Part of a small language model's weights.
Size: 12 layers, 2 heads of 64, MLP 384 ReLU, vocabulary 2146, 1.93M parameters.
Training: a variant of SOAP for these matrices, 159M tokens, 2431 steps.
Each number is 500 + 25 x the weight over the matrix's rms, rounded and kept within 0 to 999. Layers, rows and columns count from 0. Numbers have three digits each.

# layer 3 attention output, 96x128, rms 0.159, rows 0-95, columns 0-63
508517519485522497497479507494525521548473479510548482474523520530495490521487472535553482487458505494551528497455503528466466498481485522526543526478477467487496486481502492480496501465514487
505500466513505478518517494502496555506484488496503523471488464535524488506495502512517511484475477503510501512450472525484484530481466476518511486491526478543483506489501490476454496519496518
506542459539472501498535478507486533532492526499503500536510507501486514504510522452551513496491489525529532484533525536482509503484500498505515472489515526484509490543476526497487473469501485
483504549457491522522525515568464534493465516522453490512518521536504489471492504535451496520455505544506496504492539485502512482498501518475430548525523475473479482505503470509485510516470495
488516509501510485492523502501462499508482526514495460522452506507532491517500485524500507502510472516488466465518494486506465534473528509480491500492474486491498466512509511489465466479523489
470502494488522531493500500498536504471515492480530514520527503508510492484513476476510473500491497476510505499500492502509495466539499474508484494491486521515461518553520498514458488495522483
525494509489553502494510495520528508520492521510494492499522450551502486511501522504454543514486469592518537481470525521479523501536536479491524512488475468504476494477473487508486497486503529
468480511471500507503486523500518551502499547532460528494484510469504479498498437512516491477524510538501469524510500502487516502504512474489522525478509527519546502486499510436497514527473522
465525484471523483537496529477508529479513513492513478514532533501518486487466530509499494517490455497506527530519487477548512529472491539518480490472476513514500571517486490460467465523506474
489508498510445523482486498510478521512492478486489446500478560475482512522516498472493485475503512504518527495510522531469482517540500477503515461464538480509520508492475503492513519505508537
493448486488485497496526481483498534497488520501504497532510488479457493529509483496523550482498492471503483496517500495539488487500520491504530502496512506524485506463501523465477499518457469
515508520525470517532480511505505497479496509496477490490523493484483513508484517469467478498472532578511510501516486504490490528465483487489481512468513455501525488464479440466469462506497512
490499464531477476494480499569509529485491520471447510461524472465497468501493478523530494489487485542486522457531509497493502480487495455500514526496462497501508549513525491477480526457508477
494491498513520483525503546476459482471492510480497481509521513491482462504486524490449523526493498468542506490529513460522568508533511519498431520502526514527486534491478476508483564511507481
560507511451511506444522475474494514496502509475494504526491500496478498491542489528532526524489501492530497457511547476495436475467524467505511477479507506469528520492498470499477514501506455
478521504516522509483473528463522471494524486505474461486462539492518511482513487518468544496508540468522531529530492469492474509495489535456479489500463503471469502485479510506454483479514496
477559499460569464504503510508497480553498484504520468501498477533538463511524487509487529481512499513482508488534501522507500494489521519509459491532476509528473531532487514481509474529519499
500497521522486444517484509491485478509511482548513525446493482505521518538464567475507489475501497479516491464521487482508452527496501510501455502522511485507494507521446486499507484502501473
492493525490510509534515487482504526524525495509533472501501501508499472471504484511508479497475500500476492486479516545520545541503540498504502517453504440472515460492526488492522485508541514
497514487513485527509530478460521495463521498499502492483459472504502478517497490482486497496459490463504514507509482494540533492517504511466506483478502472509476502509494492479470512508521517
514563515455493507524502492487527515503512523466500512512509508525505502476515479495532476522483478548504482453537560503502468484490518497544446513476526515506537485491510494439454499503508506
460459487515492476522463494496489480490535508524524476506506461510510505500507483489500519516517508465524529499518481492491499494489506558502454551506499463530500517496513528487518512475516500
502470501531518474511512497504513552534502530515546489507503518484515476535521515483514520533477508511463454496488523527505481532492479521497487486494535490548513490494491497491493525500499468
509543492496513486439508494499528504497507514530553492518554528512516528522513476461463527517558519491461528526536488483488502522475516510518481502538510499514477483503469503477530486500513531
501509500515492507500498486511526467487522482494475530528471493472491469512552484480476527490468534480491518505475498506518504499565486503488469469481453520490505518511506491507507501468489513
507481485472490508515499513484528508493477480515525502487491476513472485546483483459474492506478488497548513510512501510514483485505513489509514514518510485513520515492481511495465513471484540
463529482504525509514517503512528462487505514495501508488474513517507526458481491441488497493467486458515485556508525486520557524539485505533479505470520520517537522505481509536525488456503512
471487484502472512517483532466470511492531500515456527472493497501488503480469523531518489498502486475502490506510535489507472503504523512498458499537551545473531535516488506513491543503507525
511510494481511485573474470539496512513507482492517520508503524524497483472466449489550489507498477437479499487504510479495510457533525487486496526501447485511529494506489528470428457493476508
500540492461517482507505529484521497523523496500515498472492487522479508533539497504531506492497515524510494479530522533492493523496521518528443514487492482491484508465495478474544483505474486
514529503444515527511506494490470496514511480522473501505471548487473508554520475515494481497506564500541477503464477516511478467510458491469536467504510494498490477492519515523496544524468514
506498471521537537487497493482485489519507499513518516515546484523529499507483477470518492462521548473520498495512509482463504492532478525480480489531483502490516468499515540527512518498498522
492478478527473494494461511523485474501469443515532517488549456501485478530478481484545501501483486505543486505516473498464512471512491488465495482519505508506476477543469502535459487497490502
515513554549515500527515516517537501481528537516483525507496471523533482504487492489490474484509484490453519457515496494509501498497552522512476552517471515480494485465488490458488493504490488
477501497450493517528523514483480491501467517507477481525517474481503514474519490505495518489475510501506525479493559512481533471484525481529521498509496492488470531508511534518514515466488491
490468490445518532504498527494486511516473506516520498506510485475473487519529506483505515473480480565494492515498548471527502485505507446475504466457500496476501478515530538521470475485479518
484487532491513472531514522461502477514556530527507481468491535482498494493483470548511527486490490474467492502509524517555494512465444504481477515510516519491490477514497528446475522492515485
458530511471482494539502507485475502494478480480510473494492503503474545499496487525533487499515476515546520499500490496498482532524470522505495481462513486529516511478488510473472520471479502
481479536498513518478501492515494501511465507500489500485518512493563469479478480500494479507497501548482494526514511509470509503519509520529485509468465488504522498502492512533502489508549473
523538475511477491503500527503510507474507467525494548497506506535481496510491499498515523525502490483559551500513472508482498510488497476543474504527526562537482510514475521544468536503509490
485494519496448536486487506497491491510483500530540533489499455521532514505504473487499485533527509473492506545482489496501538524517524484484513471461488474501474470469518480521472487513533489
518498465480501499466519518549480510522494477541482523506480528513512485496520485539516478468555481473467510513475495496500478518473503496503482503488520523494512477490461502517509515490510531
504526479471517523490507487503503488518483478476509496543515503502472497515507488511507505517477515472481464494532517510502455489507480491501492499508500508508494509458505536517540478486468496
482532489492516500501485485514519508506479496516514469534531520521480487502501469492496539508493497497491489491510530449498475451514510493499489518499525503525480509477512567523492487509484512
502537483460538515483549531496503494504467483475458491514492501511521505498480479521521503492517503509491480501511522467481527525485477497497536447477508468486488529490510480482482502518446510
472478523451532570515500536522493501514481509481492474467511528458443491477457523524504475488518513525502469538489494514536526495476507497494533501479524466505511521526498479514479513456538513
527495494461514477497509521497505504501525512505548498511508465516503504517489507501507475518480490521492514476478510488512509522503481511508465545495513473504496473447484474481488524511479496
478504527515490527493514500523495514488526485540502510478473502542506502446548511525522487496519521515472499513520490507463517535462477501492453509516513490509415490499519525503487525503489533
506510532487470533467474533522513467555516507512538477547504471508451518470555459487498530499495462489483512489498495489500514444482532504491529507488513485506503485479455531499511473467488504
520512508479497474560546512455518497476539475538481509431504505504474527480480523526496530496471485535510504475468516530521506502451508489495504473472492470509500497470511493495466484470498484
508516504468519529460482485551505501504496478506505538494512505552516532490527507527508487484505490486511466521478490492501497512538464523467543456454470531511478465502495513502555533518515488
499498531509511473478536481529516489482519515533526488497487508554484483484476502505546524482490507489517494475495495485524482525502521563497470536473533525501487495525489504464518494484461468
519500546511517575531525512481512523529433492496507491490516500475449472488502512516510490497515548499515505482510515525510502500519532527468495534487497497513501526489469483507506531506489473
475546509503517500490509486487514507513519526497496533520505463523513503499498528460499463521497500483502517516494507535487512506459529502496456509501524486486539524518509516487532509518557559
506505500556485522502488486500489522495545513468466505488497523466502530517455514490487501506509497524518510466488497519533482512535510477510524533501492503514471503506497501497465515485493506
508513505510484534463511495493490443534467476504490533496532503498506484483487508517526476509490528517455484474482459492468497481461531505503483477450518507487503478490493550530503460504519457
503473457465487542480524495517435463483467496466469507509455507485490525509546511506523485504480494567498491514474506517498489463501503468491472510483456515497530509511526523560513467505501441
472520509535471491489484515503501490519469471527516514461524530508482466503460475495522491477499508526511504514523544484492495501520477515503486480512426477496528483500532533490438527495509512
512496540536494490446519509431496464534490495512472534491492506514475498467489488491499522489512488483486494474540480482538482451490519511461462461512520515448512476489515529514560500470514486
507510532476535439474570520479503467515512501503498533492480491464517485559453518500477502486510471509508519489563467494483497503504520517500513479504508547505500488515503518489499514548492529
498484486512497534503469496492520475477472484504503499534486469524502450483503468516476531506494519547522497527497480493453502468529499502490509524496467502496517485504472469545427459509504497
507538506537501506477498500476520492515507470467523499425489499495477488502487491501530531472505491501501508510469497488526528516511479457492477484502495484509473508514505502505494485508489501
518519500497504535478517512486510520467517506488510517508542483516513523502505483482499469469508523529505501495505520475523485501491451507510481485498513484493501484495495485470509540527477502
523519516531483488483498513508496517467488505515488507469518490486502517539500475460513485511501510491535509511530473509521514511513471497464482471546519532485534478510494478478484535500491472
482548528524484479522507530493496495461539504546495482454489520524508499526494514483465479523502482531541503494494494548490519525508492507502459475496476466485498502516533496473517523493487488
492519513526480508490540492511502493515503506560528481467481499491502448518495471523540499484506517474473489513508507518489479522530517514499478478519470522518480491479465499510458500528491478
526519474501505484509536474543513476489538477483528535527509503510536458502524493489527507474498459520474491495454521476514501531537512493514476496471466528512524515538482513527509504476502512
478540558511531538548517487488487482536495498517474502511501511512523512499536526493443481472490499501489488510495504534553495502499518517519495493502522494514537479493506479529529469484515531
508482539492552489490515542510551487509484526501506524482492488483497470475500505478514508473487515519516492513519522464464501505508506486507459497500520514490542547503464481499513524527488519
492508520503492519481486556473492509508482482461496511481514531489527525516477521479533505469438464512509561507504492505507524524497507482493480452524509508517456534493514510510493508519495466
522519478526509493491496503503507546516485506463481513509483528507507520530497497491543474504493498526491504490494503502508458481507525497521537510486506502469556461478506453457451521528510498
515480501502487519480488509503533511527514511517494500506461488556519536540491499501466523491476495453530550542535503532515471497528479538494531507478527492464513478454493451491492490488485495
502549494510516500520528489513526516512519478521494490540499516493501493486468487515514519512539506470492505497469494482519490517492472481473526440519508492541542510536485515536503491480488526
480512546491469525463496514532504498502463551545488525532503494529544508461498507494532458485497532507513521472457540484505498529508515534487478485460530520491492500530481483505494503516464498
490477526459509499564452516503507521537533519517491507504504506489492502493463469537520515519526517546521485487438492524520516485524528521488534509506508529526503482510466519499480553507527508
539507524537527515459494479487522493489455550509530528507488472533527509541539479504477511499513497473532521511495517497542533504541480520464486461462489528524518508516509482494509508534510466
522520535545503478461511492511537545477524512521448489495472549488503489514463515503515492542503529441502483478503485542490495535476528508487527507517485479479507497460500506499473498524488484
500467505505487509466503501467494520458480518512500524532526487513542508504501493518508460515510504505524514470504478471484473506510537471489470522479518505500460511479511471522474490510499499
470504484483504509511487500551489535458531534483470449508507504503496470510549479510489492507491524521508500491491495464490506506484501516480523551500509516480463549566460519456486549481505488
512474537559495529487491487471499489512497519523491512503504514519487514482509528492508496492498527524504486481486482465533513491509519487486494481483525515515473485508486492532481487486525508
476498491513491524496483498458543484502519495511530501508535520494485529461479504477495509494519540432507479513515502531510489532500534532485490463514506507479478487516488500510513504466543470
481500483486506484486502496495508509486515481505487479482534482509502549536496516506499535542540499492484478520512489450522488473444513517493501485515507482519529486495496519524474462509497503
499474491511496499516505539508510518532509508494501526506530516490497531513501452502516487467475458473493505530486502523511528472496450466501485520474494497507493505511526531490520506508502504
492500455465492490509460471512457523486496521455512516530498489507533552523500487480547489508512484503492495494472525497491486535517478512498477518488527522526492524479523505446486549546498461
483488515479521479493509531492526452544520503482516537466494473515529506527478499471489488498484483504493511550498510518499503489482505526545513501455522519496496478487509497487495507484504504
510457502484502442517528492477483475524475468528510497503535501477483490561506514503502493534447487457473488488479515509473512442542504479481484452498509493491507508472481519509515485475509494
532516515469497510521522524520514495487518485515513505495470474503485495486508500544482506484469480489483509522464553511470475551495478480525523469482517517503531476484505484476476476503481518
522476500507483509499483505522560521487495527480494550471461485506514541507523500524519507495497521487496519515505525483477502527499502477515518532469488507495456521492527440481472454521471509
511507454457503519547509482517480527466523538514487521519521498479503478528500524534502473525508476493468494522480495510525517559492565535481453483522475491511508535456514475500504499535499508
529536503458512501492501511468510470508519506493490508540526513483513483516469452509502519510517525488533519479510504502520462489493490534524480473476508508491521491498544521469520514498483489
524525503499516506508513501499509495497499492511473556520499522511504523521525529498459515537461507464517509493518484519489456465517532496529493465530511539500512482468497504522497526458518501
523484506493528520506480523508508498522529505490470481547489511476516500505519523484460497509518559516478494510468522492480519506462472486468518468488510480498504468532517501539506490504507520
491537454538498518493499490475495515518463537510489508507474484511528500534522468536463514562546487524529527502536495513495458510479501486450483496498456478489451535511492499496443487468512505
505501481494513515470509512529449481500517507494512487538503539530540488477521531478462513526471527499529499513523476469481506504486506489502435516476505488516489487524521539511528443516498512
538469504507536473506479565515517508493475480491511522500499532499482537536504543518475511501495483532502480481487496519465472529512528475516456540510515514507446508480485458471488480510466528
471549499477481454512507499547479495522524450516475493534533515500529472528498527486470487537500506525463492463519486546472476506476500500511497501497515479513457503483478461498506525507496506